Part of a small language model's weights: untied embeddings, normalized queries and keys.
Each number is 128 + 32 x the weight over its row's rms, rounded and kept within 0 to 255. Layers, rows and columns count from 0. Numbers have three digits each. The size before them is the row's rms in percent of the matrix's.

# gate: layer 7 MLP gate, 192x64, rms 0.241, rows 105-171, columns 0-63
# up: layer 7 MLP up, 192x64, rms 0.248, rows 105-171, columns 0-63
# down: layer 7 MLP down (transposed), 192x64, rms 0.153, rows 105-170, columns 0-63
gate105 096:128158150126139193150129115103141134068121055100140127136141124146168104127233148141110070165151162131108114135170133144138117069149133103091106170142149139186160164112203158157139132170129118
up105 095:148182123108062129093163102149145129153146139130152118106113121056090082111137102140187130152141107129109097153128094187149124123058181107120088098076146192141176146172154100155127075118086116
down105 094:139035122133183127072098136053102110089079155135132116114177122144128098053164157162195133153140160137147130135146181102121085155099122103142161138082118108124138146097118134136117152116190155
gate106 097:074105156090079130135122151114118131085127122085148124107091214095089164201147149131080145103069171148078095148137087139119137152115096148122098122169184108175161145196141149101133139138141120
up106 095:100112096133149098059126103118107101165110123089156173093095147174140130081120144147119067108145127095132138110111140134166105151106132060098180108184049122117154092099122140156168217134137107
down106 099:172140093123123149151127115142145114193199181145159129172099111133082093135107097069151132101167138127140158154132075127098120112125165091089121158119106080182073105146178145139076143107146053
gate107 099:143128191086109148158114139121112072134124097110118138192150153116145122177141192138085179116121156110158124122146159154194120069160089135137130113151123192191134161137124060115080132154185130
up107 106:101076097143095170108174124102197104145072118090152167145120097134193099142205151100157126073100163113121135135157129138180109165154142151076132151081134111161131164126128143150149106058129160
down107 111:182241133141169138129191112146168173159139117139093150119149159113095114155068105159105098144122086165088142086121129141122184205100111149140125141134159126133111131095114175126124129125096176
gate108 098:162160101077176165167147091176159114127072136120101134099095084168120126088161119086137050120101155143078112150179118145149152133090153124137128118094135165178145181084115171157145104114101070
up108 091:109114136124138105154091075160122092112098096128144145111151146159127182115156080107127068119129145156110115156112129068119159143113139149124060184132206149121175064122200132129153188091084139
down108 090:108074150139118119152108151120085082182218139128070102125180164108142077130128124142173109097157124127171111086152101103137157144109163146067136142117150200127172158135146189136091156128135163
gate109 102:155097129094121108110179120161085131169143145128068084073105187088121120114064085135144139129195116101084114103147140138091110123165080128154083092147126053148163140144128072122142112120133068
up109 109:121128112134145101151238116082165145164145145132127154072104084139090101053144160094043110143091110112124113071109126137148120136098180126154130116104101124183171151130124090134128151161113144
down109 113:121121174140107091130174097205114108202122176169075106117115168061177118150114127118152156106167103109146083116156183107103071147170095128162089126130135106110150100143173125098136177128124153
gate110 096:126094147154072102065133164145133132128069062171161142054163139123140143145177130141130119096087107112135140098126106159143092173186171143060120177095134114140083138075117143119156146123092089
up110 100:097120193127144121086093135119128156164244161153103130123143143139181097089099113141136093138179124081093135119085109083127097126131170073147155124180175115115100127155135167155082095141152145
down110 101:080124174100065164158142132151119086124170093031141093132103162199132131116083130097096116135107148128123116098157099124126182137086138139175115179200113138116141117134129150122159135089177093
gate111 097:175136172119090134129150118056130152153122117126150064132087142122175152114131110195128079056093098167185139119111146119122098126135148127082103148106142130088171112099197146119160097121196164
up111 088:140078130106190167110109114209134104145127143138129190141146109179104122209082144130087131183165129124091094133112102131137122137149091138161146095182109117140077136150089166121090079099074129
down111 089:173187176188124101207157123079097160116112127133112125123145222129159165170140103085160134096114152165169136094162090089134073139132127155098085146079120114107144164102152113132121133105145126
gate112 103:089092116095166144147114154196124088105111192126165098126146104101090109146072110128096161153078120092097124156112090094144179100042148118129135144105114101063141109114123145165147157162101069
up112 097:115130121145125124100188129149125104055178113142160080078121093122106115137123048162119164153088093133132083138094117120110164114122152133121176205119054130080101072149106121148161147131136080
down112 094:142110098155097152145109137061161091091157145107079140123129160101139125142139103160177141165190106081150141217134098136179102142070044134120161124116149085126196107098128118115150118128130132
gate113 108:140141123131129165110122093142098109130122093162164170174122174108143225116138155124150065102116133157095144130112154108118125136143207127076151137129189169143143156048152164170146182094119114
up113 092:097111172111097083204169170071074159116123120128129142117103122165097069151108136160095154145131142076133134088189175122164142092156116133145137154108107171173103068172092111111161154133111166
down113 101:120172133146124172105181107102117105101151155115129135186094152157138184112142122101161112101151109146140181154117142096197088197192223117112185146101123119176135158089127137116139160133140127
gate114 097:172133208140144134131141107141153068154132178098129207151113124101198106172075110162189136129132098194106131135080123146139157099155113139099113126111100157076138129186116169112108110120152106
up114 095:140130132100076114081153064155171078183114114140133180129156124128124101122100031117141132180148162148149180132130195147116117085109139144129088121139152152079138147183159079122120141185114125
down114 096:124128189167143164127150157157153113112141152090140137170080113146142136148135197146103096189194061149109099142105105145150138109153119230085139119137139109094128100108156149122131152114099055
gate115 105:112151022113138180122155162175117113121196091124160103131051166114130123120147078140126112083114150128142131134097164084137168124177144065118158138149108114148087118150127142086098096158083147
up115 097:097126181109066071112096109092143196142123125098073118114132129119106231102151155098145109075143136105137162148163111116124104118057132115132182166081156133163180124149126147132141161139102108
down115 103:113082160136102163117100117117106151168082128133067072141093064182150120073148069115150123133102156096155141065141113149108098143138170123136166170125108142144120156182133163136072175078145086
gate116 113:119146141112138126103052066101154165157149093141158123098106048065109096182146192178142128174083141089162084132173051151111109108165121139148137156088133136129139156123113117123129116125144115
up116 113:120066100140056107086137155105146167143142063134119140091129165129161191121139127122093136114150145073104114109051112130162109131095181154204136155158150133153114143097124104134083175099130180
down116 112:110155158160111141083152089096130131106136172108147045161158089151134131173129124198167115151113118074169114144164136135164138158128103205141140142156137189146090113143138050113095083126143097
gate117 097:125127103063156149098126103087097131102097121132109114155144106111074171131093183161145092109130133154107102076118056095121143185092183078110165153113149105064104150114107153127098104110177064
up117 091:150055130117114114149145052118081140132141143172113139130147118073120133181095120136100064125132144188135122111124123146136148138113118165096131189082132160156088166169097090109130151234123116
down117 098:082085135076148173092072149076155137142117176134139144135190084107063163111112159116122133136117137114073163145133154167121102149101104086102128168237094100107114122142130104130114109106145164
gate118 101:084138189095132119182128093083091179134149148134136089128124068181103107102089143107118122171058183147127140080163103135108152110177072132095142124124159164153082167096099156125155082119153147
up118 103:197147094119125092081173136136142179154128128159147139175082153089119104133136118130154133095111107193143129179079054154151140200127148129209132175157127133130151110156123134124139117150069094
down118 101:155075089131167199080133161157167125150100157116115095151148164076151115160207089129109137096124121155131121099091109122063146130106156145117106142143137138099137037128153185138132107146093180
gate119 109:121108150154059144065148190113142069101150109097140095163131116093131103139177131189070084099067155162161180087128172097111133111153139100078146102140133123139127146147117130146103060160136125
up119 102:153077115141066072138191148193118145115146081141112112149113193164104076133112103127093133146095108155115157169099171088082104183164110129091084164072148128138117151120133104177134174121128136
down119 108:103127170102099128093142126132095110094170121107120170162125120097127101153073062123135172060089131192099096172145101076098067131108152076123097100097153166164181075137116109144111131138099102
gate120 108:077082171164164089155068159135155131149138180104108125101174140120144098125136160110096140158151141151155155128128181147082132084122137112094162112121127073100111138123060099048169151127099058
up120 108:109112092096167132137099115109122103135121159149189095125151130084083092111117098141115083160068105145144089121097106108186139158092130073140139155181155216102187152137135118055096126116119087
down120 103:056151158088150170193160144139137134119137153116147093188163157099169149172197105098093124127140135147126125152189098154100076157110152137130203119122124116072082129109126142082126132172137158
gate121 096:134171098137199138107142188157103219160148176113100125149166158183120151119174096154147095098154148118107109132149138082087115127092156112129131145181109149113161144174151101114084172192115137
up121 102:089103140120114150171063105120110151133088120098153096194128092092110123140082147090042172148119091148120149161134154109120135150110097092144132179112134102040109132106130107092186122091178154
down121 108:098097128106072117153171189116126142087141101123158220145137100161153112110155143144102141128089151076141091170131089144106176102194135182090118139169148132163156116100158136172092064121139116
gate122 090:147103122184194151109139132149139109113101138119110096132129142135144127132100254134124173091072088143115078121118144104161132141157132127078133111146132118165112169103169105068174205129125146
up122 090:057125159103124153100172120114100168123084193146138189109093134090135143133147101129100158171180129149150194137087139113118148069189145119118117084113113090143124073110149129124120070100074163
down122 094:152123121164162136068088169137138070104132131119096092156112179112145100149109210130136177120087135127115122083141183120135135160118092105101149145131202174072088172084152113101165172122098146
gate123 096:075120113156158150163107177139098144119118146157160138183093096108194118131122126151172134105114133074152139133167165100114078103179200126113189114171130155082118157069150173144090150076128119
up123 107:136158110098079164110125050087128127086140105152120157126100123053091124220057128126156173159146120181140151128098085103153127140113118125094130197138159125144097114139145119132168088171114135
down123 100:078143102112104105149104104114054088137129168096109132138063119097143117170130184168097114134109155136126119176104196103170077167143088148144085204084127150147164129116136096165134117164140167
gate124 103:138184033109164088124172143186159132154131138124124146155081139121152103110168091192097115078127167111182132094156127109161181089112087132117147083138117181154175134158102127154145163131112127
up124 100:139082098111132111172164122120152076129075099111162154060140137114179136083168123111189101106130075126164102186136144092099100110193098116074122124181104113178103158087118166148148155111121136
down124 101:157124131112139114145166139115199125133124063111145082084116101148124173170110205159133196091146082146145112146161096127179200149065115143133126146171098106077142152167121108116104162130151123
gate125 104:134151108133114147099107114148123081255155195139168164109156155167110091136109098078118124123131135112199167143129171114142130120140132161116150129089149129136154097099137137126106096138176161
up125 110:101071066147058086087150136106100086116128129147133116098144167092052143111087162108087084087176144065147161145113102152139116090133175180133141133126092092131151128143129110125172148174128163
down125 114:157137145125123163133115150097137177098148147109078108149108164159126143139167056166040079131153112143133185107153115089110158145063090094124155137069077135130117101171088122109155166130143077
gate126 104:152156170132132128135178135096098170137119132098113106089120106123171145126135136099138111138204126140174174130094100159095141109216179153104169212124145149144137054096168165141161125133085126
up126 111:095133088077103134086178157094164120172132163090090098118097155203115177090130124145115117213170109132107136088181104140102135134182096187124121128142130121142135139116109118147186127088086164
down126 112:159097064140089138092090168197128088125103110146179135103117144155142114127123127095156153111060146113093073076135147170113104139099114085125169090158085135054090134129074140090088113113122150
gate127 103:138083141137171105140144087149104043150106153120128162154111148100090148133173165069157135102050143111118102195063104119121146130084194097129129100155100138153092126134090151122099172165141129
up127 118:164095114141103094181088065077139071133116150139145150179146146137109164177125141095103202117100122113161147136057126133124148095106143108174097074167146153168073134190105116115127157149129160
down127 108:115121141184110109143192088097110100093149154158150109106170106140120126135123185159078108091209084121150197096134153164125139110128152136122151127151126116120144092177156057109170129110196169
gate128 091:100110155116154120156190128086152111150133144162126144124098060116126148102134127108124129092076131143092176112106198095073146137217165077160112158128131142140232108140136106137144127128120166
up128 121:117076158104096121162085113175097142137087072111098116172094128095148131113111148118155205075112068090077114101149156092123093111149116074162104152092151150110044090137115122109091115134137126
down128 115:088133116121152082131124131154101098112136096048177092171114123087103157175114164156151183136141080150178153093106139095156123127085145105156117106077116068187078077108113120127126136176173125
gate129 091:046116148151099119167148173089163112085120065115103102110102067096114206167137125142101101165092122098140146090144130123098106120126105082146150072192104145142157126156095123102091109107081146
up129 090:132114158114131134191081127182118102044162119080120111142101133110155139207116141125122180105146102144112113101112116170168092161122186135111103182090118170112116062110103143153151140100082084
down129 092:079125116156128145101135117160106147184146150064119049197093152174139090148134149113143163093149074108103150111132196142141167126185120191131140081119148143129090141143121095180147086109107135
gate130 106:155110195165162093165113129120154089101116094135113059073157165159151132095127164178152121101096086136211115145146128122063161144184145154154117111155113112090144099078146086155114145114135092
up130 107:178126133100182153069067112215075170139140149159182140151168148128121155128080085152121123119118117097169132155159161124138086138172143144123168067156135152108114119122124164124153133080189106
down130 115:087079074106136126109159074167089108083123101166178170121098125087178133134085143164156129159152168151087127145136135092157121134130116181192128105146087173130174132203127165151095126139163152
gate131 101:204121115158117141105154110108057155161101134157132123142115184158159055125124054114143119066184133141142116175085154128085163100170177108133128142133115069123096091123152109155120138176125125
up131 101:151139154115109126106110143161116146072127176152137121168104146148056155078096073128198166121141170133113116133137074122170166114157137175189093123163068074135150127193094139115170114120125145
down131 103:131081081094040138056124131155084167065119119143102105151178164136087123165114145116106119106114074110131127158128136130080116120138199121138120078124064141137072123098153155135142145083160138
gate132 100:092095125136101123207101191137176133098113115127183081162170123100110133137112092155133160165142131129174128118163061085085104048106116165127142108121074093162109138090147132085098121094117107
up132 093:091087132086116068155160103095094138108125166163184095153135083168130110133165142130136108097111141117144111100113154089162140191213064106158115129155146197129117101128114190107153122143179141
down132 091:169184128185152142164126170131164113085096173157156184153118074119128129109134148085150200125190152134131117091149140118080144117104162124113152056164138159154107165135133095134065083134148101
gate133 103:111135104119163133088133134110142130168130113121086127167146113189161098085189095060059132101141164137141104107102143122079087119127153056140122048148159142114144113095158140115169170180098095
up133 093:112128111177104079104145172090101155118164118129088133056099123095181146097152096116151122102170105119144197118135171083146138137157104071131126064121147099166145174139136106114127215140085111
down133 097:100145099112127119134122070108137158127201155171185171144117145090100055147142094141178137122086098151121122150171079121086166124171065128153119139099187147100099100103129155086141130090169164
gate134 099:138164125075132173157137155165129135085142132109156105078151128084103097162150131097159161127148138139118130079146164108128172099130072060104123100157097148206173119138123136125114124124192224
up134 103:132087131154101144142143139143139121156095129111159127082167132117218156115121066160118148153135180136123161119122207076159081130156073113190119057141114167151127153153132116144171139082173133
down134 101:100142143134163124128049093128115123091145142129112124155158125117149145173128164143094070122069083127119125114135062150099229087098211166120136136076115096082099121126131122149130106102151101
gate135 096:115136134140133134138139128088073187107165127129111131157138119188118191143151111116104074092101116120082122102103080123142082194121219088128088169133119159102142141098159154184185118162158120
up135 096:143175114138150150132143110160222122146135092160170153118102080163114131155175124136143138141108159130095167103153163100144189127139074169178145071086165150169085081135112061133116123092149116
down135 096:154130094106113089099120091112105149099092113157123079159081182116130173141123099151167170168153150143184121114086150138117103173186152183127099100138174170122117164122153080183168171071139163
gate136 100:171118140145176165094139109139132183171136181153113211156105153045138161163109092125150171127132106099134134192094155083110143144140163109154135094133087124096126102152119109101139131182196139
up136 094:098120110140149153158136094145095185142106120170092145141114096132121164144169074078115115073150063129148062190130167100122095190106095112070114122096128164099157155152081100123188105119115135
down136 097:142161173144126130149107159104198221067157142121109151086118138086142158098129195111104168114118142133146135162087136126136152102112123187153124131149035152087117082146112139121071129133110114
gate137 099:122073102159139067113147129161207145085096168157094077162098127160084161153103094087123137092122113145134132134143156065116075160126104064190126133148131173124159159151181154107140119155107125
up137 093:102166105136093091084101107121144093172134136102078113145148139198079137125133111075128143156147137093131165162098093118124120052047112116171116127116182146095150149179117133094053135138103155
down137 090:147180145147136195131155117113060177106139070157170149138121123120176099134107117157068112153116127166122134165169105168159132149125159106076124156126150110159116060050125083172137144133143079
gate138 087:101080068119082118156127110150117144149132092131124115141118079130128141082143121139130112090170176108117172096171163105135135062147179093092110129091205127131170175085145057127096183149158148
up138 085:127158153157199110088168125085117142150103165146180130119110148099114145188122091163100133130174094128148119160128121132103111112146134161091175112191119123159114045195125167115171082137066119
down138 092:138169154067126145152134110099101144155132114146137088192148161109160120122086133147101144116120162087092151106102149154118069076081162221137153162140111191104149129185093171156167125092118109
gate139 102:168191184065164113126117132132084112128118139071135150110106197093132192100146146071173101136124142115082149159145128153134129148059131084126139155141139138074140139052136161106099142167139126
up139 094:107078080169102141123149096188173117155082125174080163135129059145146105139127096196103101178122154088147145110166130156089174170163132191129109122103105100126115160118114095113144073087141123
down139 095:122194162062155143110116162122122125119129162087142135155133186083125164105093164076196139097110126138088135153091083144195123112136139090160117122146118135065135090048123175127109165131152115
gate140 108:127073146114086101158126154112175121091164100159157087123127104160122133137180146123098149112046138084174122062143096098111096088114064126160089084170140087160179131133129100091123112075146125
up140 102:131149114112183107154052137145138108208129154148094135117143119151113098074173165098148130149125139099096119113140105087104056136125120125107089147076158110139103195211165098161114145105106092
down140 101:160201081140135120128083124147107115120132075139081051153158172109089129120147131144103171138099126136120153109115119154126105194118118151148116053111081097105137096143066165133178115199140160
gate141 101:136164160082135132097110113104097091149115149057111095132136093056132128170130122100183095131108128108224147131080201126121102145202101102112173132133063134124138107090145130143109148132125128
up141 106:153158078128135153138144071167150077100083076118099123094083152096094126110131098075174161120161073141170110134089160115149093136150152097156103097161111163208127130110089109133085137159159177
down141 103:094085152112108125062118197094146113092153123135179133145138126076111088074126196148082133144145113119079108095158153142117143087102079098098123071160096128117103131125203099100165075131126129
gate142 100:041156065133104161125113107152196158103123064138150129148121130097127128132171096107135115091140169113143124103146164089092109110088148152145114128119150182227093126095148181134155094121163135
up142 113:111117144112103120131095159175134077100180162152122104119126125141059124169117143150091093141095117109153146130161138156085183139193111176137109046130103130114095124070109162146078137143204167
down142 106:127117111096104190194146088097146119153131156117211168096162108105129174167115145124181121168124089111185170121143126114083123110106164119113146166128109086169109127083071091184117127086155148
gate143 106:159165179146082160089144093106137126085116174098178098099065130116073126175105129144064127134116191078147111116120183173108098068117118173139139151075096177153102116114140131121117159153133128
up143 096:080152125101121084085090156127127130151115107194128097106164160113080090129120076081147145116136125159115082153095035149126166199146165097117127064138123099091131087092139079133097115150121129
down143 098:124124146116143130128071168160166099178155122125142106172152172113221123139173139123181161161154112115136159151127129106154187183163146129108117152102132176116115172105159049114150101065122103
gate144 102:093057108156097161102115112166104165137115087144098133074161120088135102191140114074092147115124094111167154148154145082140113123135109171171143153096043125171071101122174094149136138101170133
up144 105:140100128108148123129094114168152062116132142122092171078088135163141136138138171144187113082110094145108097099165135122054111154165112155094095097169070113117180112121094146134070121044098130
down144 103:123085129149078150160171103144102181128097118187164125109072151159210184170147137186149103135104078134173151143134186112081128150156107149107138167125129120157072136122093123098108090160131154
gate145 100:091125170132171146206185121109112114092104086154109157157136130109107161164188192037165114181112126145104098125152141117115111155175112152138134164110134156135097089089080105110146163114162143
up145 117:159139088108107131090141156137139089131181105125143159149128142111133108116169187159178059133126106134130094134147120156085158164197116177113121184161130114060129147083177190186155099129124092
down145 098:174088099105136105128097168139115146170112129095156120117138075111125085109149099112146100071174131138104182148141092148124135126118114170079115163090108142191156203111144193073164115163195132
gate146 099:145186132145095150128133128081079197107130094147073104133127178167091102124122100077138138145193128163133047093096101156123139095150185120133155117171109116073125092186134129168137108103149115
up146 099:147114082177143106113154129089093042156102146088148160130112085186152122062153200113125120131088117084131128148119163128131184175123117135133112090146136159147159189140106142107186171143165143
down146 102:104109107126108104127070126079171111106116113103117092143122138120144128144130098087123107104100118111135139150192123070189121089080114066148110125158243129095110151157109160149165066137172121
gate147 094:125171173109166171101193137136142210147185125145118089106133119220131124103134203101124126123101097092110084094142145192091128141171139141110127116093148142127165150121144095146104099157095141
up147 103:159199138117181183092158120104151134181159113138116146146111116119114152126055180127135124168143107086133148129148085177106165114127186113093158164135138150114204091119207147137085099110134126
down147 105:124139132085088175150130145159178204134114123105162147129145121129168091071152121146137137055150103160157118162028155081107135119130124134126155127088145063111122123158098137138127190146181106
gate148 095:103053142138075125148072198135172152102149099102123129068129081176095120136169153134125160150096111121127070097132096067069144177110121088158129106134141159133135125148095114107091144129139063
up148 089:175108143129192097150161141062123125108150195114147103111137097203102138139102111163148129060139108148080091102150083097092146127135103099098155162100148173111118059144096115127122142168107074
down148 092:064092099099102114133140173077124118072123110133165184117100090180116085115092191128126119138156103145102105131161196087107137139147153134139181151206077179138119108132109140121164148108140083
gate149 100:126156122091131150095202147103098165100152117101148114133138156064152123147145116146158137145084072084162146163125115130093189117191187106102122115107098187067099077092154178136092126125106116
up149 105:089162102137126091137103127105140123170059114134170132135066154096109129132115148178085148154143070138160117118107118098079168092101198119040109084096081150096085118116140150114140140106075134
down149 094:132090130114159098093126162109133181088105124109143145116161146131145205174144089171109169095127155132110145114119160160153123106115125137101164174165116171070106037136086081149164125111061169
gate150 103:144158119122131168085128121184129125145100192164152184158108084091109090139149102131121139101134073135179085161127076089097098139119150136135112061045067138129185118104157090130136098143119143
up150 090:122096126140116124193125121098099168096109102109131073080122102170141154138094105106120151154126210151085172128133128166161152094088093131121154218109195122102171097120154181119130119087126094
down150 093:152134113096121150096171150148105075206083086147150135170091107167124083125158129116123088125108102156152138197124165106128150120104132135131132067090203153111158164169101115189150084159165144
gate151 096:105098105078057106072115086155114099129160127141133106142107174103105166168151114136168071116079143177126105111167184176143133151145103135181115165166106190158117137090088107112137129105189153
up151 089:114130117104185149153067121056117138108141107137120104078152142126161168150088173111103084131119158105208084124167095157181071133151082129082148139165089123100182116133139099188128117119142119
down151 091:125153132116081132073119081155148134113125130158087169190115165149130151099152066167130149091149112155142147200083166147179181148120111152156099113084124201162126105103120139063133114157162100
gate152 094:171170128139187105154137092149124113118122098088138095168117178149112139098156182152189123131096131151098037177098087148105124127122139074108131188204154150139145091134113136164108088137155145
up152 086:112134090143117122104140152113125121148086147135102081145135133067150083112067076170103165163104125103128177133119146097120111080157224155146117125086067150099121101149189170161085148158106095
down152 096:085177102184184137166093054133083082126129090098128144120102155113146192175114179091164130103101147142071103136126121183134162139161071112147082135156119146119148105143116149115121114094151182
gate153 090:115123130108105172140125163151148111125135110086180077124071078108119105079172146135137092131180124124184098158085097081140054133103160123072178123129154081148127151091106124163074142108077156
up153 085:107187160119166127075133056153100168172119130155067182147113110156142119146080109128127137166123099132135143160101088174125209105100110155089127140098093144118151137184127156126155077077099093
down153 086:129145151147118164174150161114140062149121128131113086135123179102155187159119094138149148097087150099118180099206149084141133136158127154187086109192130093122107114142202123128056124123152125
gate154 094:176177161203144089127184126063102130162144130115091084120119128157145132070126150095100099075126160105210137088168137135083082111073157117124136096161137091130149160124162109143095142116125143
up154 098:160132092081114151110121137181124118094174172147213141170109156186112153101073135125141138160182106117085136116129096122186136115124167168138112177129143173102155153158144115161091114191144072
down154 100:151199117218151077111163156096121092110090132155062123107207145105154155126119139097135151117066173158163163120189141116083106096115134092115141121101131105114143148144111134141084112085147140
gate155 098:112156144132138167080129106178143173130078126082165136089045078086138117084197060063107167150158154077129153141127106112101075097115142135108165116109143128134146111116116145157125109166107103
up155 106:147159121111070101117124168155103118167115098136078163178189119156078102134110161148101132179111096130147187106119077121110146114127138198125097077098104045088089194143117142123116135123129115
down155 107:118125117106077133119102104138173117169134193143143194066107133090105102111098140157118131162127151122137153106171129144135178115112148047166122103103101076167133124063139126142151086093072196
gate156 099:086125136109112093133160150160102159078106078113141054139150114180166179122126082099148114183178124114124139145178172103132086120163153163161081175128129189102082111085165127135159147096132096
up156 090:086180092115098118115092109106132074139120157138082151127041148107083101146123165170126133055114072112084101090133132103118155139074098039123156105132127087117155156087124088128120104133118128
down156 095:169088133144136163151101144118118138158143146091083088075072194147170129114127092120139173096110177180088170112110052096086120138156166084139126201147108139136137155139132136158182092129155120
gate157 117:083103071177130121076146129117130160171135051133091101088180135081107094117149107141111164174087157108156117128101142144087167095156094127162118117134104147120057104123084088118123118171076178
up157 114:174174109109119095101140149129114096150144119120154187131131082115106124122137130127219098138168131104103161120112131201149145062091196151126090102113190102141116189161190158141116097115121116
down157 100:081169163101086145147136080166126177110110152133145108132098083114148168123130136196173101150124119101157183101081116091209150135169078163134101154077141121148125196110169157168150115119124125
gate158 107:104090107144185149112093124165116130138095108126160213077105084131113117172132168130112165176124131130158106129110106107123119148054173121063181093152105178166091141161131137112199155124124149
up158 097:133194167164128165046121128077128092118166110166146120090099163100156080127159160139118093138149112111117122100103113126171096100113132159114093188084126149212131137125158121169089153144075088
down158 102:131089092182073131158161133121086093118134083176143134182145114114143152144108089130187111111080153047098108168102070147137127105141118136136122177067116127080128114204142142142167088137125120
gate159 105:143146152142136156120136130185132150099132165140071017130144135080088062162153073164115134073148085171165108104123084092145157117189138148135125104127102100107124095136123136159085140146133165
up159 107:106114163138091123136245158125116100154098158191133122134128111168141092084093079152136115148136122121106187116141158114116184115148162144111164092086131136161113117094070124132064132177112171
down159 103:146174116135179117099134126173146112119139094152121080094104147031052149180126095112128141079125131102131078127178108161141116126162129164189101063186155129150126134093142143127134119076149135
gate160 098:102183148080206154118118081094184085189094092117131186138115089118146125137162184150110154116086129104147074108140143072122104178137122124144149104096119160171133128127101096092142172095163150
up160 097:128141169125100108104163188077177123152191089149171155148159077137115166157114097147083151151078116129153069146139093164135174169135113144104120084104082159131166158162110073098100099114085144
down160 094:163210091150106114091114123095158179084129103151117104163146154106166152113122054125167160123154094139170128143110104126092034121146104094143132132135085113119106067089172087094109141136092119
gate161 101:165106144173114172083122140118110123125132062137140141076185124164131158121152135109153119112111082097168112114108084074093140184152061155157131096121116059166141127184104072187085123137127127
up161 088:144147139142105129113088207177105132131104114106138132132127086133140156123151108149180080123084108072173117151077112092097131113115089143160163038134176062141136101164089129155182118091130162
down161 095:089134116117160067136145109098153104139085153121120142158102151077107140134074124152113161115184194165084138158144191216162103135121188126112097165130136154095149140075129147094116105182144110
gate162 096:180133169157116112144185123157121111109166102109132069116154216122117159117127087130135095122203111119112120144162125112090091078124150059167070099144118139141127075156180127153094101146169111
up162 098:097138151089147103127074064153132090125097159141138142133144127069112109138112110172116080232137138145140144164048075145121122114119119161143167065086113126101099174107127138152109082105104105
down162 095:155143142143078133083156139140129169106107131115131107115053138161122151135089162063166136140088184153149092106088129051141152162131092142106055122121102085170129127115060118117146175162093106
gate163 092:197125091120154167113125114173130076099118142107100150152095171135080125099066118084179113116146124129116122100087135168161182122091166173115063105102110086118160141157058128098119155168099099
up163 094:113136113099131102125149112203135147052148132086089170057176128140135163136095092094147087128162150057114141141112176102155139109099109155150100110150162089081123132118099198120161132075157127
down163 091:100120103084146116081089108106130118167159148147152105164090130069168087108186164126112124094166149160145061160124075123158128107115137088110180163113101180132108086101209103138118082138097107
gate164 096:144133130150141149100132153110174121055136131109122114130143097135159164154180118184149143098110087098156124113161145122053157104212174149193180163050153127113116098102162125108135144109089126
up164 095:101138147101093128156135123115111135126112121097179134084178144114120154151096163117151137203167172079082156089133102114093080142147106069130126144102091072129115137202101129134049177096168124
down164 087:082205144091129059150120091176130138148157111102101154105112068147145122145147113079157127117120118108149109167102167122136145111188136151136110196075142081170077155148117133171186088121158122
gate165 101:121194089187167144150118087139186144181100094114108129095116116177167163132172126154150106115140119115208161101125177117135093062096146118162107117091092161151149109156156076130090121115087136
up165 103:127157126077187130163111095130152093079137155104155101123196122197158128144096127150142060100136120162163128158110197109121128130146167084135076097158130202113159120191147162119142109155130146
down165 110:180094109106070121100163104088090130141162096109155085111160122119123092161143138148132139172140114165135173141132099178189169132185054129127119114124094090170112111160147136137187121101214119
gate166 099:118093146119098091143156214101086138076169115083146088140149097141105188100154178094080140102119146112092134075134157080170147110122083132143147135168162111134100171210118137109123139112133089
up166 088:117044135166135167115167176125060132132080138115156122130097077087131144119137125160123129118138138085157168117185126157140180140076093129086150123123086125142169125207094107066157123147115169
down166 089:102140107123104150104157155130145106162132160066140119129138136167132164104094130070166150086147059225148105123150163117050116180120115161181088085125118104093094110161091126130136176123115131
gate167 102:174070140140144123147128099119164139121155103163056127148099098079079119231127134090194127118082119128159176085162155121176151123109136149194097125090132130131134129121083126169126145132109160
up167 095:123137156127087092092129093120090056134129143126128146151145104166163141081182173099111143070171113073122130143093162139132067126126136110127097075194139081106150164092143160140169127126078064
down167 095:146141180123132081068181159194157107129159092121176189124138126066091137193068109152159145136144132147082124117129141144118166131154101157124127124120155149111121127150175122178080061164096114
gate168 094:189194169145207089105131134104132205137162162176114123120149088195160109140198155106144175093161105130164130141087112145105133110142146130161123126131157097116170123131141162171110125165097146
up168 101:122111099127181195111129099129176164064124144127111069155168148141105113155124160103190129095165149169154107100140111156134089117126115140138144139093125129167213142095101121135130039070146148
down168 092:121140146090119109128100188121109089172154146151150197150112069139126118060123129133112115122094167116110133157110110101066138106191172177130139127192135151083056129143161125170116188136100100
gate169 105:124192128162182144119121115122104149116094116114160170128129156141181139163149128143185111043162109114171140154164163105133130092075179146098119132187135058078152142139088143130072096143101147
up169 099:111157114102097083104104091129170165073090089114112142125105110122140131114155106111144155056151093081124155153138140060105148045048140117128151092121099149103097137097101090098077128124082090
down169 100:103119157115153117214075148135199191129100145147150142149141094103073137148115114161115191169088099129142093177080138143124139177158091107127169093155139131133075119072118127131154158145111084
gate170 104:097079147120044061109143120127143099113103110081101105104119162096106095176127115050082137127119156094138107138156201141144159095130076130134170133123170124169150154140132088166106123125186164
up170 106:136136114135153133108103107079091129089153147185147091100143118112138097104128086173155142156112135071168115185075129176120104094148159083113129077121143249156094173140102146122099112118135145
down170 104:155124150135156151160121119077111146092122151194087173143148080110179113112089071162144102138149118100157092160083108180097091090121167126088078127109132160075121135148118210155115093171133158
gate171 115:127160121105189122127148166145107124091115068084152173099058154084133149096196132134145099113103124090130131127079105141144105134164168163132149166165091143190124071102121155172157173097080100
up171 101:130109170128149127111125162136177135158156115110089077098202133084112140093115186095134138120143111140144140128182093091141143145123087118127116114158127165133173049155098143068058084180109179